From a checkpoint of a small transformer trained on Wikipedia.
Size: 12 layers, width 320, 10 heads of 32 (2 for keys and values), MLP 1280 squared ReLU, vocabulary 16384, 55.3M parameters.
Architecture: rotary positions, normalized queries and keys, attention and MLP in parallel, gated attention, value residuals, an embedding shortcut, weighted sums over earlier layers, capped logits.
Training: a variant of Muon for these matrices, 432M tokens.
Each number is 128 + 24 x the weight over its row's rms, rounded and kept within 0 to 255. Layers, rows and columns count from 0. Numbers have three digits each. The size before them is the row's rms in percent of the matrix's.

# layer 5 attention value, 64x320, rms 0.16, rows 24-31, columns 0-159
098:121132115145136112107140116146153127102135154147133092133125129142086131130145139057159127138130089074112103110163137168113134167140093171160119135125140172109114100158155165097090090129134112120156160125157125131120192158111134115122113136133145118191112090125133136114129107089121130110061157153079141129135132116105132160115099113114110171150156125149134090131143162159137136165144112143115162146145145126103101141137129121098128096147096153103166130139092138144114127121105142
094:166100114142161134113125137112142166181143123118145125118129126145134178103095157176129113091110146148140162141120148108085141145187123131078158182159165148171128099139124092091153095096136156116133122108102104153134153173100120113144109082147129068123131140118120097167149109139165150101138127132133087136088147098122113188142111105157117152139090136122107141126133102147190119103154124150108126121128100111096129130140177145147089145114128139077082103134154113122129105115119141
098:111146138125133124161121130122155154165121134093142092099125110114189111064125101143105141145126135119128149113151115141138160115123100116104144156120110129124135080059132097139093152146140121151103108152113146112127084142095135116119152133125127110118143114154122143118133145118112182113127136095088136165104120118105122124111140139143144138160177119095134118114129158134134122151143123096121109119163129092107113185098120133106146106162140127110134118121127157169135164129130126
092:128140120148147133114106142118111114073126099130163103131135128139108134157132113145091119123088103128160139117124143082136116176134151142135172117120140119129147103086089147159141139118112144131125136097100140133105134084112114107131166132133115147091136141137118077150099113118096158126140126128188072131121129146117135138141123084109098154147135156165146102135128150186124162084143139117085139143124117146114120139120139119130143173112110155158114133157103113121153139165112106
093:141146122119163129099126142112154126129177111116087187148135115180121113155146149125138134106166135118118149123133133152161123085167122086149122124135120109100150134141116107123136118134151094105114130158125131124091153147138099166109100098130132109138114136122104125115111136162127130147157121109153133119117128101161155131131125135105101104136098155153097136127116128083089151147129149086104141148182121114200105161151153126213131094109150119109161144132135089111139121127113153
093:141111108130153150149115151104112106094109113087088131150122117156125083113128122126149089139153115146116111150150095079124137138116107176128114100119130160134116116122131140131136139126175130119124107154126130107091133097141167156116152166109145109150111126091111121098131148133152099151146122127131127096097085104123112134091105113114133126124180129100146102153142102154108158105124155122074139127079129088105118118108113143110175129132080163183137074146120101127134119136144135
097:112141156090139155128100138107091174133126130129155131145129101153095101139134109170117098135133146159120142106124144102107138132150136109126135108166082120102125142142130137115109119144150127108130141120124105135118113118111124147105165141139155153137126147118138159102103163146154130173139117171121106103172086123145122103188088123185149145107132100134140108122180105142085161141147172150170145094171176144115140075127125106117128087141102155153151129104120144132154123151172115
100:123111120096144119139109157119100119114092152130110122102145121164113128096111155090134111126123106122161144094084122166124156095106064106140119129131105172160119153099118123152141124159110110132114103106135087143152120116143127122123149109162128111153112173097142071158102156175109126136107160160102134129110169129085129138154142141136141108139175125111117158146117126125140160099140096120129171162117134080101141119129147113109158178082145102148129082132154113118147088090141175
# layer 5 attention output (transposed), 320x320, rms 0.137, rows 24-31,56-63,88-95,120-127,152-159, columns 0-159
103:117161077174149117137105143126147137134124140127110103138082125125122160070102177124134065152161161157073097165120150147090129120170181090128131113126171108131152102117124137152120137163181146117132071156140111133144127111122073164121144107128122108145097137135136150096105140130162133170116127124179103122129113179150108118107086094112114103127113101106127120103124125102114088155140084101110134155117117129142145108103137173073129113101104137150097125180126093136116095130124118
096:142175075109145167109120139131131128112098129169110139103118174154127158114108110138154129144104134130124129159157108172119180102092120158110111145127131136110183107110139152118135181110133148144166125117134135111145129112131106121160101126095111140122145140155128151156142121115111144081097145158098108118118059111106141100136178126148119102117108118123096120141202183128136137137118139122121135138119157179163119144171132097105094133171142144128179120136190104139136142111150106
102:144139080160118130141123125149099101110133129122119115114102109147135155130109145141126122111148130119105091121165122116144148117160134124138172130145131178141120148099099127137150095127095145111106141140118116093158128111136134124088154135158126132150101118129150100115132129118169123099148116136133118120096117127093089094126110126125145134114153156167144148092103082109087155088112126153116107098084122201146098122176161127140124148117167127081096088140119196115142106089132109
102:144106106118101117116126170141141161145109145151116149165127147148112071093149101126114138128158093167136126142140132089115104132138152105167119138102118096158119099128080129104152157135090180148111161135116151110099164153173113146148154112110120135150126153102117169145146134124149143093156138139142133153145129129165097109115124134149125131147156141138135132110115160113122193151128212127158114177148101113155123136121161108113113120137161150134127097085120137126138131088118125
102:103156144135151117134100145149118087093129136112099115126165085142129112141115117161087142106113102106083127138121132138156135123133111153121167139151088111134123140129086102141119154099176125126099148159112127101114082137123094090113115125128153164128146108097147139110147193123125161147124172117084151111151141128165123135138084084159120106094146130119133147153119128187163174106100101098095160151106102141133143127130129147128160133117124121108143125109136095136121137129102127
104:122114168078108101127105131134106127136120146123162170113127085136159131163155138087122124155148120157113093099149117124128128136090090127140104126105125105138136166165142089111158134128160141157141143127145162152086118136134184172094117149128142121118129112151081126132139123100122128148126101152130136157135128114144141091146134079155135130138105184113093105086090154131113160103142135119134126128102122110130096117091148123165135099072105112135157114114147126125111132096118103
101:188157129099177132105155110122159100175120109131109125151124141124160102139140137097100127094184134105166169108139126144154087126106126136120108138065110094095120095140146103101114158139130135178128137144126107124149138150149108113107112137163133140146125134154108149104138147090130109103105146172148146138102116092099159132083115142101102113132089138134113093135165135093105108112146143109124119121141116155099166113163107100140116154097145121144100140147120149138175112107120154
102:137140134158169110099160147172127132126113104134102112122140163168121074135115131146155130179126162132106150128116139117129172095103155134097121152146105080129129135141152130098141101142095143142085170118104107089174122140131150126118126129114101133099121124062122075104145153137069140120101118110085120155178153124147127123077114110149131168128134109129122150138112134154148126123140136144153089130088113124134108075106130147081094099149072153132134155122141142113098125130133116
103:119136114166138142142142119126131119144182135120141104137125118168128128152171083098082152121074090152144154155133081083106121108118123170125121156101131150098120155129118132089127132123145108109133119132107078119114130140097153116116127165121119143154148128124127105080154109086106081108111132110160148093178152106133137172164113106107141163099146152148129147169129079120084117133079100137167160151130089111131148134092089074144150158132161134133089084119122120165109097134142133
104:101098147165119126097097072100151136116142135094108106123120124134088155131110095129084155125080114164123119143127100117151122126157157123112129089134172107144092106091098160084110097118146113089095125160085115153148158131116151118128183098190109123133108181108143109140137108131141167115128125109115106153113132097145133106091147131132118127141099118135120140116068125122151107117134090095149129139114135120130074121105152136095103148176147173112149074124159155116149139093110103
108:162131114121129143129118104100133094154174157107132176138132107134088118156138133143116125138100161120117155103143113119108158125129150109168127134112123139079090136092125143160110109116163151146168126109088164118121119110122146115133132097169104098115125127101117111152120141096096170100107146147160114164160123143121135139137109116126159142128164145121148148119188130131188134121126148158181147138120099121126126171140100127127131146107145109120154134128061132156108084108143166
105:155126127116132172132175140116115156130140142131145129130179126111133162078136134140153146117118100132131127108155100136154122139127185176094167119126150095120070135104145145127121090142157151125146150108083175080069116148110127149130127125154129103130107147122153131159119061131131162182128131106148146136165107128121138164146157127107149081157168122143112136129153119160117146121092091106140135109171122117134063118129135099131105158131154128149134125137129148093146152185140134
092:137121099144141152109105146121116126111169117089114140118143175127145088114156133093109130154118165126098109172113160158137105136116106086157118165149127054129162110103160143146108125143122063121129158147096120156135091161153146163114162112165129078132132120156134102110144131129151153148130143095175114098078107162155138119108101142126113154126132118114158122126144132123140106143111127143093137122113124128128112101076167163120093096130168151144162119116141150080170146158155099
100:118098168147135129140147125133117127101129156136141116143129114136099102120124151140131138101107142083104084139137097155136082084151127140164145097122106140149168138113143138114104072154090125151133145165124089136128143124087128127124132120083138151100132105145102138133171108084148094100146066144139152110130111142107121175100120134107161153148123154160129130148124113148147129169104113138104120095173152127105138130087101113144162117127105105161120115107090115099106144167139180
099:140123137131119153126090096116130124117141113134125167143155102112127095186149169141127122153106117115141163126147085110135172162121137188163141053142111088156146147133126129116112106115135061138107126170171164119147095136102171140110138103119134154124119105090118108123113120144122169135140127152116105110086133148113117173138119125157165116033170115118115117115150153141098145122121146161116104138132134112186100105095140120118120124157117152165142145139145109115091111128119148
098:128101139150124117112178127091117122131108124140125142083136182117144123137139113115115113133089125106111114156088136116158120129112120141134143134137118141113145146110108145128146155094146100115106084114110090106154136091108102118088137081102140118144109093092164141132133110104134141075175128149126154085137127098175170112129111114130143171119090137130126167115127109116080096123139104103152153111126146107132112143185151083099149148147122142099137083135115132131138076088126147
093:118125150111125109135146083111116143146127127088142165116129130183156093127135119090133136078136128160168099121157136105124093118114154129118165118152134115144139112082130086131199138124123100127091135105138140129128092125175088086167154137135120128072121153136131100173102152179132159096131097095107140161110144132105156091113123133121171081148134150139142114113131127141124155125163188121121119101155128080103156124144123131135101108132137172105159126170183117110132106127139128
094:115116155080103132112135151107168096089129085142160103138141128107095055133106116140100133136117128087107176103115141143098119109124106123167172128120092116140147146136130130131126137126127133129090117152138140149105068106187174123103099144128136156118120139099121119125119157167067089124108161186140095130103110137121087130138122121066133126128144110158131100087141134108077128187110139121128115107172128138143112077161119147113155149069122100131151146103118121082164098126124172
099:127115135114152127075126152118146147136110120111121139102124161124122123124160124117142112145095121135151100150122151139134102177128102113140110136098130113131143121162094102131149141156131157128113171122114123161106126079137096168143097172129116135114149102150131158100108095134141078126128135131124142084115105118160137121144152119162114122145077173093164095188136118145081173112141134123130163120159092129129153112114157125156117113105082145144130136142125114132154107107117164
099:122133123131115107152143145135153104133137107132144114145073125097134144139144153124112127102158144132127133127049150099133169124125083116109115140144149152083133132113150096121155141169143095087179124169165088141156160119113148132115107107139123112146136151145157117124094149116112073128121141133110131098119170124118175101160122138163139145097072091139104115135135134127088114125162125117135100105110140155120152127140110173157125097114113128110098102149160161171113130137122132
096:136135160120110090149127144107125163094118138151169126144096133097132164190136119112153154108105140133152116093130098165073124198136139171104134077143190135130123120092150120114122111137089097107194118116144128098143137127087130113106125164117089144098138104127161134159168109128122136139115099145142144108117159122094115141119152127137124147136133095144146144122086124122102120125190147134146132142128100108093150084162103109107103149150122126133100118140117104162109127157130162
100:133154143086152138125144137156112144134148115152123128132122152123128126132131123121082157146130126116139140108120135146156187146164134106129153160147130118117116090120095143146125160121113160106138089179132132121095106121119093088132149136136102105182148098128161140154114122138131145151105155128116110127109131181125148121102128125092156131111114131149176126074138142127134087129135138155172125181130114179120181166141119162119063127159126114069116105142116144110139122151103100
098:111113152106124115123170103118154136119129158122144144097113145131147151138127115140112154141116108127127106166114137157133128065152116116114138134127142156147119173120146101152138143155119107097160155141119140110134153125171143115139106102117102110122140119122161127116121095144107103122125102085155081093121133078136130105104115145098121127133174147115106191131080127108096159121180107125115123149107093110114119118118147165181164138141131147089135120122148126150094139115104105
095:092122140130100167102143150089173162116132131118130109111099107104102149148096165110126143099128131137106115119166121136110122153137132113145172151093106132105103117143114141144099174153150150076157107167104097145086127151106163122187112117121088143117129138147114177128087113097126081122155129144120138152090110113108103151148133139143138125142101142126113099142119144149094083143123111099091071141138088178158172141133119113140132119155144121147106144161106135128123123162143128
108:197103151076093138135168119137144130136113111124130167094150142141116119109112133158154130155131102117109142132124111090125165123126096108120146121110109133128098111163134143122116115096097165135142127137112152087165150126098157158094090147114131108164145083122103148096130114125114162115150116159124190113136119161136129173161104157138126157122141111096118129146124162140146163088112149184112135116142145150144140100127152171124136124150148122056111156101138108152177112133145157
096:118145109143167095161115159172129157124138143087124156120122121099171143163154124089158109101146067162103102114129094117137137129097135093145127114098143138096112161135093121134157118125096156172142111142151127099115097129146096129173112132147143158171112148181065115115112102113114085150141128082140133132132136144137152119118118119125173187150123175114148117116109151152183133144133150130118106132156107092133150136123131123137146110162146144129103129137112161113110116159083138
100:126130135143095086160126116087104127119106138157106125136140150114129117118119116125141109119141127118086142156148129087133122099138133107130114126107104164127096124155165167134105091141093113155165116099132131101144151162150181122091097115118141159130110146085118140186183125116143105114177166102142110144119125102156143106161121166161116132118127114141069149093159115129173120150083147105092105139102147119113071120165124113118119097165129102080144149107160109144127136140103077
095:135148123128132109132152098137128130116174146086128094116125146160121155147128135141149103188148128104134146126182095160150101124076152082111122138135134140154142114106128128133125149101124140144112123130116119156139123113169127109111112120100177110138125074096126129140166127156136135115138092180128107145109137148107086162132133154090152113158121156137124151099093087103173093151096137130130128149109117084131126105080121127127154106161127118154160152110074120126185047097168128
098:126140111142098143140133119108137151125126119146146133161132150154120153092095121096164148125101154139162170165139099129136135117131140122078138121094144164150150155135097159129120155097153113109134138141118114171152133108121147135099150091094111110161118108163151138146087122147154121151120114143140106166109133133133123090112093134127141093199188069142133151119159099113128081112113126115084118119171157141100068131171119123098120136109101128119117106126145103145150149132109125
107:146101111126130142108164141118143138130127135117096148110152089129102147104149173136152097104132081178147147164123166117122125152149097141123166092102132154140104126100161165120122082153078123125151160088071137088133161154122132088126106125118115106103135115114152103140165119108053153092138166115086149116117145146125109130171081166162126113113123105127120156157160140094114164120087164083149139105158129130118099099155151152137086136175130115084109170100117155185101106140122121
093:140105122121110134134106112173131124151109114126111164104141118135116100124144099098120131139131165123153159134164088122136131093123130173172160118151098174093112133106102145142129127087123126145155106110098127135116125154064135130109044145148123100135175148153169099091154164137163119136109129127117150139171107121134140158110137078094117112144108126132112111117125129130163114116126144123128097114111167145113136103169120134152126171155130146107140136122106122109146114109105133
100:131146143133159140141121119148141121110137136136101185123136148141149144135130148171111128138152157123149190158140131106119157089134172134130143136160137118072087089140100122156116128105116157136091135158157114090128108107143113155097114196129137074107141081118153162126169112100139087114087158096125143136128104090127141175094163164145100139078143173138141140099157088106143126106113123143129156139123129128143170126093160140174128094086129160115150116109137088129127143126093144
106:121103142132162119105100132159108140123121127123097133081100134078141140176129117128118150113148099157130164135110118161093114149110119142154097164169145090115149149122111122141087129149155075152124113117110112097119112097111131139143169108134115141134120169114124111143141108123145137170127143130156066153114114113140123106129173128108103112133088189096117152116117133127110104102149118089111103164107154092090062164113128130120123112115107128133144111144092146095038170116083079
104:134114149120138121126129121117102146114129125140140143147132136172128140135128124139122166124171130130130114125142180174148132090135169163133132108127128118135179182130141095163130120138148130148105144123170125100140145160140151102122168179106146148108145131107159188171173141107142135129183138094098157111191132140115128148099147117130132090131170120125124118186172118134102099095140111135141142168150171150135147139102125109159142111107116130164115127122112111098094165124137125
098:085085159145116170095123115153168147110168133124122114138107132140161135103145154115088149123142109133128128121112124154111108130097133165103150119174140087160154134145105075091107181144168137079076127164129139114120161127105095144138133116105118107139132107161089105131104124180117130157099086131107106128167125159162143155125105145103136100115122131099162102109127169092132083150112152135137095137126163109150146118086125121094108147112109156125147118114151107131075176164139128
090:081084164133128140145085070132134147098093159131161147136112123112109122136148102168071125133120170120099104171155133134093091114110125128141143135114110150108126143134134121134157139112167109119124139137130104119163110167132112113127148142108147139116137119148143117124123146083156161142142141142078098111096138071108144115117151123151185145133112161142110118149097075137126120117103074147132120116153162125138152106122118119147152131136119101132154112110159121100111149105136122
096:134143117117111103128157142166146151122129127136134099121116127115136097123118086147123093162136104162130082129109188098130121105107106153155121159108111137128131122115125108129142070133115176134127161166154156118152172103142192067159081125120143124104114138151085133125147162118117139104159115080123176158134092147110175091101114109154127111090113199138121072119147093111146124152145097145147087095121114146102078124125155111112123093117147096122117119116116116108105111111133134
109:123139128157150095142104111114158112122144122153153092097100115108161128099150106136114131142130174108101127094083092137128098138078120088079123161126145114136143144165172098140082144110156102152144160125166103137132113115164100140130180111162126158132124152154136166124091124146132110174144105140146125129157123109167163121107186127133112128130110090122111135112120094153172138107156120131075147127126139118158142166161104085123149175112151151146138138145155145117126137127124121
107:155134137120117109126126126152142122119149125106145129158116113116113157129117124086112131146115117104117095126092155153130093146137127094128131154138156130135148073152085135093119151133132121131153093121121157124110124115116132159135141126131106092143097098144117141146113147145145141112103096144093132157114161161152111099156141121116120141145143126136102155136117131143178184119143091178092150130105112098111137146122108135106105075088128113153106132129134105141115152152131121
094:141138095119122134131092116145119123148111104145163093130138090103133122132174102123121138078133110128161130119100119113151070149144118107119085109122153131162160139130114171093170097116128171146133149112128140172152130135132154103142114095139119150130130096123139123108121126128146163112114124135111108129100107152121118108146132130087128073135128095146128107098110133107129137122098113091123090112159125149186114115140089114115091134158147148116060140087143182121135122124159142
# layer 5 attention query, 320x320, rms 0.132, rows 160-166,192-198,224-230,256-262,288-293, columns 0-159
076:165183213115119154153099151140121137127157088141168152130157161144163138134136143104100149135091142145087139138155151095079088119157141118147091105149117135125163178108167131139132134058108126133139098112151080110144118116119122117132105166144164107163109161101177130127136092135123086146168117144099169111134120087148094103134126112108116135111132130144114121148160161099096080103085118163145137124154155125120157126114124108168119154126110141128152119122118170107169112151158110
083:110110118131082131136156126106089076071112152105142147121139130078166179149114146152131102120121137095157161127109160169167136106120065141135119140166150152132145138150105136130103142115151158131184114124090154138142134135120155108153118116139169130129109144117132107160169142160127164105150173125150150110114093136116147125116120158114111139102112084150129147165149120074148154139107141144122137144164120135113159142132157153142144101155153126145112130108097113118135131130110104
076:125215137073103103156169090103120126111155096175148126152110149136165153107142159159133127146090085128123104096124110096100110138145145118119130127086163126134158137144116116135097087133089135138174155070126088150114117149144119142123134103133141116114103122110120133139147099112153124098118087122094120119126147112131091128119135095168064126127122120123141107102125120093122116092104099119110131113159172128098112176128135114117116178110123146169163100118103113154158167116119141
091:085091121125056132167141139118066042131153129115120128136100171135181174135137126114164138111117152113095112132128148164172116111139099083150133145121145127090148135156117126132152101115151111136200138090088170136165133102138119118161114153138150120115128149143131154110128146151088127127121140125143133114159122141134108119129098158134105141140126116134112124153129119129153149139127187148164131111138124101145166123139175170132145124133124106114101124112102115135130112134113130
096:138085125120175199095086120125131157135100156074130150121179081118102089167133115118084164094126171173110169167141154121127126115166153127128136104149128145153091157137163135120101146119154136131075147123136136145109112136087147151095147145117104134155160112120138105110146157176117138150130154123144125134094103098108180175134139134130187184116131090127160122129103159153132088107127131102128131147103101146144119088127137088106153132141133085150127120141143109097128131144156122
082:137155142116138106101134144122177129099126120125111094108139080156109107172138161142157106135117100159131141094138127117112141137123177161108126102132121116129139100107137173127141152150121090089118076110154124189114115122112166112144140089119116092094110119114110098100147140091199146138139137136098143122113102161124152152124157077131127140116108149128161103148139104131126140098112105119153117152135124135126161093096115152124078168160104127160145122149144102176162159110159141
093:149136117113102093151145186111093118133149112139113110146133169154153165087105132141141111130133120120118101139142101144108164119145073088147153169168123101088116105157124135121124106103152153177146131149102169110150166150128140124131157135115143095123110089133101083124142134130138142098088106120158156125149152158133101110140148146209090100132113088149100118149146120152122119151124134115113152120120132110122131163145149154153094063147140123121113108084120136112110104142129113
108:143187158119136173158069138126201168175138165122147076142157096143094088108137139150122122131133137164122126108137171117130108129155140140132111159145172128118094139103124096100121163110139131095109114124104126111151135135148126084184128131186148159133099102128149124159125154139145099111158121115114150148113114126112142122121162086117125110162146104136169103131172069113147103137128141127161146101115125133126165130109075112176128111103119144126105109127138118122126112110135155
083:164179127188149123073125149127140132133082132119136125159148160147134122117116104160146116114123118118137106157156176165142178153158114157094170179131131085136144117135124130153126102145097126160130107108150127122128103180129108121140113108153149106163110104124149119140114165112115113150102118122124114086106162104102122142133133089108099125143132073158129105151123150145125119181126129125148147152096108110141133082100083146167099128151113156118147127150158159105132123112132091
098:123128157095109145120121176066156149199125114117161124183116101099130132118125124155108116126144134147128101089121148138097118150167080121120149179153140139105129132130123120086107139112159135130080133131106138110119182113141127078153147129171128115118102134110124101126110117121158108126143106116124165134080140132158136138141151112118091135167131098118150081123151104133136116164142105145123123056166156102101151132123093093115081121086132137118107078135106092133121123116118167
089:078090094161115091123160160099080092129111140147091131161140113136109157153132093112142150106113134102080133133117145177194189101122097139133152144132111100097093126160122082106127113132138147184138141132111127124136187141179140115137119139130164106144124141158135133125131127101113140122111130098101092126168129126145096096165140144117112139117118105154088145171113109122099123158132167126149105131127166080154120111158127176140102126153134104108146095080136089160076117075115109
098:151147124098190186130110076164154121109139123130129138088121127125130146059124096088121083135129149147126140111137124089125115141155155128162128104117150165151124131131157112141072132147115105096131137111146119115122087117109138156120118133125098173128183144114155128132106143172083132107176123139105146131137144140122118113108107114141144121105145151174120150112138185118123135074125137152100108126112079163138126135123120101137159141126123137141123145192123169117141144140112128
104:111166128128134081082123127119170141162100151122165123121139134153130087149141200154166132140132124105160147102147154097087110126132125123108133105126149148139149122115132139136130120144135128085163110155115134147145141151114192094119180103098144131123139131109139117085142125112177111117103144125136134146152144156139164143127137069154133150106126105135172091069146116149144111124149119117111137123078149138094102102100143077121145166126142163181145107139107106134137118122142103
105:091164107120103089144111187088136162166138131102120104155148138151180119123128098151139140118128114085171084127160119178155156133094099139096176150121121126130132128106124162112162161155160105153127142153126134094128107094116141109099138106124175109134093109103121141181138150121153128124104110146203134145168138133153079121114138142148121143117101125130110128161161133145118150160102126161143142134160179127144123125119161141127108133096106104128104143127115153142095146106081136
068:183125167137156220145090165091101120162119081112131117156168129128126124115124148186174099149103146148126119125144147129104126152160153081134131172163136083108173135139142162167134109126132129113123122142126080089105141125108149118139118128174132106136102150128164117150109097135113124171142144120103175127138146157156103130082091084147170135174133118121130146102117068109132111110124109142106166144104128147114150117145144073108149099116085139111129136089114104149157132118124136
071:156153121121146159117105148113094135125119184125083120157151077137124153164071114130129114109141123123111158135102174137139098105171121132109130137115119118134144133143124182153124113118122128086100080162137103139141143154112113112126122126090159105116147133147179116167147150126127153132194120106162131113151075179144184133113113123150133125150103103143089118120128124120110085099110144120133150123173126145143133113155174150140160128171115116120112135100112116109131129128144104
070:119097130078116103159127161113057104143190091144150086150115105131134107100124109157103130128103095135107112093152134143136174152127110111160160121134124098097091070137143125100160105135135107138149184102119124117074163137152128152133152099144077101122094108118163128143088076164138112124085087139155141127137132112122115095139114142143124112156122131094092124129134107175104125116137139103127125118132154130119139159124123071084146133116127112161122143094126137158090143093110168
090:115126119132120142141137126092090102133124139110090096167134109146131132117078108146114084111143166116136135105142132134156118103157086121129146140133122153144133134156102198134126092146124106127125099115125127130157151123115106154108125167115129092145156134108121136137099123151104151121134093133144140130144088126157137081110108158142146164138154131129080100101117175130115104113122178099117091106133152130130147127145187090120152146171109086093091111096099121105102142105129110
112:145117143132123137121074111108200179110120151122110166126108111105117134141161125091145108143166112136141137130135142100121093101106153158122106094139133165153157147088153075131081161122128148118116114165114116147105116100100151095120124144132116146140151133110155131122122177101112120070144132128121126128117152173127160146121139095134136140100130082158161129107102114110131136147145102106127150121138103125148115092116119143147121126108156161170132120169155126127143136137129111
091:128140114157133107096109107150183168145116112170153122085122110155142086130161126176149130138116101133099160149132093155109106173102170134145124135114139124118116093091148089127136093152110177120146149128133125107113088140186143141135121111133127140139098139161132090127123112086153147134143124142104088135136108139104146171140146099103110123099111121095165108153131098132150101099095133131132153170116165093121107146134150115088107089077111165138165133174156129160161119134111110
115:143145136102141146098146185144078121090192114125104126196135136183174146134117097139109171135110100123115117128158105157109148123138104099115132132112134074114102097172131147116183133115135134159145127100155123095114135141127121119155127134110118103113093094119112146137120107144137124151107140149153126134144133108143124075122127184172121111130144162125093153147130141146103136107113103155136116136152136114107121132121133114137147112108099096084096147045090086109126138138102147
109:173113206067143120151144109121093178114158116135122132133131144148113122182142147150130088122062145123100134142168125104105125130124139084139107127148107136092123092114137143081137115115107136135119158102133111103140126123124118103123126125146115110145122118141161152128134113179108100109115094136098128076120102171148100122147131087170121158113093139155104098124158152118155124118086139143140126133114148103153129119109108116110135138080128124153176126153151143123104155118135126
114:137120118107119156095117153071076075154110088129134158145120104106129148129104163150145089116140146124199124095129141146142115082092127132140156142117079168131166088121116156122078148123136120118134151140117138124123138101119135119123120123115128110119147130134143101142130128154090149116156148117137108140126157104131134107108170102115153163142180112155088164135128110128118123123120137153112145107128140154148119122164168165153129105151152107124104128109110137131121100127128149
102:150141130085123120136185091107095110121174107148122112093119139155136125131104119149091126118080128120100138166154081118117164149158101114132129129129132092077112116157132148128132098118100160113123174069131115097095118114139123134113121100134108108093132126151161112136098104152106108124106105126095114108122117155112060102156118106142095142128098152122095080125126136117102131086096126124141109149114160128115128159121126091110131145112096131143170149133143118127103142103129122
112:102079127092105119115123148092049079109113121155093136097101121105144136125086136150139114089137139106135107124143108159181142107113117136138163162132088149135139121175116147122111142120118129141151151081140124124175132109116115142102136124109108125154142136120120088140145142143073144117136118135140126125156148139122117060147144141155098151123147114112074149150112146167115138157134135110124124114121122108156104129181151161118141115176152100120095123102132152116085141110110124
110:155106191154138141162103125097142166174129158078164122182124127123106121116128140121118117139156150141174149135116176110083140107153138123136104112167161122151160148089127120152133122148151111112133110181101140135094153139120145114150097164145118150134100104106130125118158128140173140113156152131128161121112120128121165127113126089116188116107131112158162144082160129105164122144143145151128150067132115177140179131109142087128121150096124143127145141129122139112175124142155139
081:165151160092135125105133112149175119104127108135167115112156111132114139130123151142133093157077122164099145139122109134072128159146126130138105130148149090084133154095145078138128098158135090119114113116159132114102126145146113121134089100102130125125144117121154122115117123107167137113115126140134144161135115167108121138113114121149163092104072161125160070107099131138138092101129099175136112142115159089087133126091115077105114113115112154144171150131099110140147099120169134
084:103148098079144127076154109116128140146106142187106147110072168138139149161136093149163156121103138070151130137158106163119151153148108131124128173108112106110092140175135130108112152089144171195128133128115099124131113121123135149113167117121150154115139150159093145128083146127096128124105116131124104118114189098145127106140122192127086114154128122127064094156126101128085148126136128121138118154109125092133090155136124155116123144145104120126087122121159105094096102102075139
092:149148158134110143149111138090142143132161133149139134155129115113123100157105128158109115101076132090097132120113160143094152166124126064166117150131130120115123120119105129139118137116062140128116171139144118082153086112097118144152094178157118134159095098116146154142135129164135096130111132159119081108121128132146129077090135088127167209113128129160171109114163121142099161127117149137159098096107136115159137107132135121120152154124172090151109115119095163119111138114132126
091:117133113181156161133165132077125094123115125103099158191128142109185136143094166153149110138169144152186137126101144086122119107130076122082153129106130114147175142121115132120139168149162120130143075133156135132115151127137125142140136144135170086120107147110118164144129145110122079132147159101114112148125127118121137144101130115115143112137177132118082206099107123112118176122144133170124132100165142143136136109122114164128096159139123155131150166110120153130129108120135160
076:147147126122090122164139104151117138121180165153152126132126153135169100149148115131103129124116135103098100144116121138130136143146141121157121177132142114112117129076078150159139117114098149143150179132148109111139143120077154158148119143134100124124101122121112167155095139177120116109108085157108126083084121119134093113121121121122125178137069153093139139146175121132111142138073167121164068115116144110139084162159113114121123157131096123132127104110124113167125116093114165
090:140067099187126159128169117113079065121105114153123117178102141099178159124142167172152134118148108093186107146122138106145117104084077127093150146126118127171136126131142160115109143150107104128186109128149122150152121157149110146108104120104135121119107138115080162114124143093150126128135145111126104087122154110123144095115131123127111119158148120107093189094114107142118170132159125155112106119141102131162100126137092166101100145169108103136088141083140109144132138122071131
089:150199151107158105137103144116162178117108141089134120142154096144115105096125122121131146120127140132132138139156159157128145172150171166128122102125143137096155121107143180119122141127134143122091117111101117126125119107116136125143121123161141087122108098125170114138114088154127154119149109152137140191176139146132115100115133118125151108145112090141190101137146148114165075170124121111121175127129136155108171109104104109142137108111134163104130129169111123075140108122174132
073:120142187100100091117099158123112127140169115162129133104146133148093141123164111113122154103090124177078126135159146168126136137179147113175112154154117161126102102103117116155123105129098138152095173110103085140127121143136129119151133129175155136164104084157179113167133115151174138088141141160113160154120124128121119133112094133087124165124099121127158130131163137114089115140118151121132096152108148082098153132141125098145147109077136165112145088142122111112156139125121159
# layer 5 attention key, 64x320, rms 0.126, rows 32-37, columns 0-159
091:141158160173160141143068164104142142113151098114138107113164137144116140154162104115128148121150160114129161126110108119136130148152108135145104091112094086118148100098112093139104134118134104107123166137135125116137095114126110150141136170167128155107129101098158092141118124099086141132138151141130137158127122112135156136135110096145144146106095146147165105143128165100156119152088086142150154141125119136110133119105131100129153163078123144136171150168100146130145186144176152
071:146067152105218131169138124130086153092114136115098140115126113142099096161135120136143120100070114140174106125166107120102110104121163076093125123142128143090095124100140118155117100124100164101115131121121170161159146097134144107101120169110140160156132152160075163154094077124159091105113156122144109116125107112137127121115104141123116121125133126155130120082122125132124139084113147118121128138094150109135134117143143117118131139114147134111112127114131125134132129111130132
064:165138149171204115127107143121153147115148133110105141140150142126079120154140132118110140147079139126155130194142068117120135173124147132107134101117091125159131125073132146147142128133132188149114141121133141133175096127157111121139130123113140163124116111133135136139122097117150131134113153155128128159139139077110109152074142107109167124101134154121133100111118140121165132130085077147130129162098125126132131120106150095157137144072129114096121152139093145109118136187153151
111:154078078060126138153154105157108109173118127131131126161080108123142106133127110135152122125106103152128091110156165100109092113128116114073126165139167139117121135171168128130117105109127165128142123150121150110150171145122148103141124126119158124109106142165080154164115117145179090140117123110168105124154120138174132127115102145107114137147142128106123142104141109158107178096154150131101083126143137101110134136178150147137124116170113102129102126096175113138122088075099137
109:103141168176139158127115130108112115103128115148118109126160128116099157099122134099083123149130155117099142149121110169136129128106112146170131080120094112127112116109108114124151157126141102118101121092151120144114089110124106165118129132133121128135168122109151109098145138138082154123144113122066144112103140150118139112147109079134143088094099155171133129141116166092133091173136097106142158121130099119147095108091106113138135145075139145133151119150075140127151188144172128
074:161153180133157083093147138110122130114140132119127122139137139103106155104103153097095117133137157121134118153150089133112162203127144167111155094146139134111140164092126146132146101133167128107110148099137166120138094137157113154128136122154168124120167130124100092107164133074112128138156128169093139118152154144101120113112151181123181114157126148131128107143108158134124074150118122153127174142093117146145148109084120149125133127101160155136081157160149158131111114175133126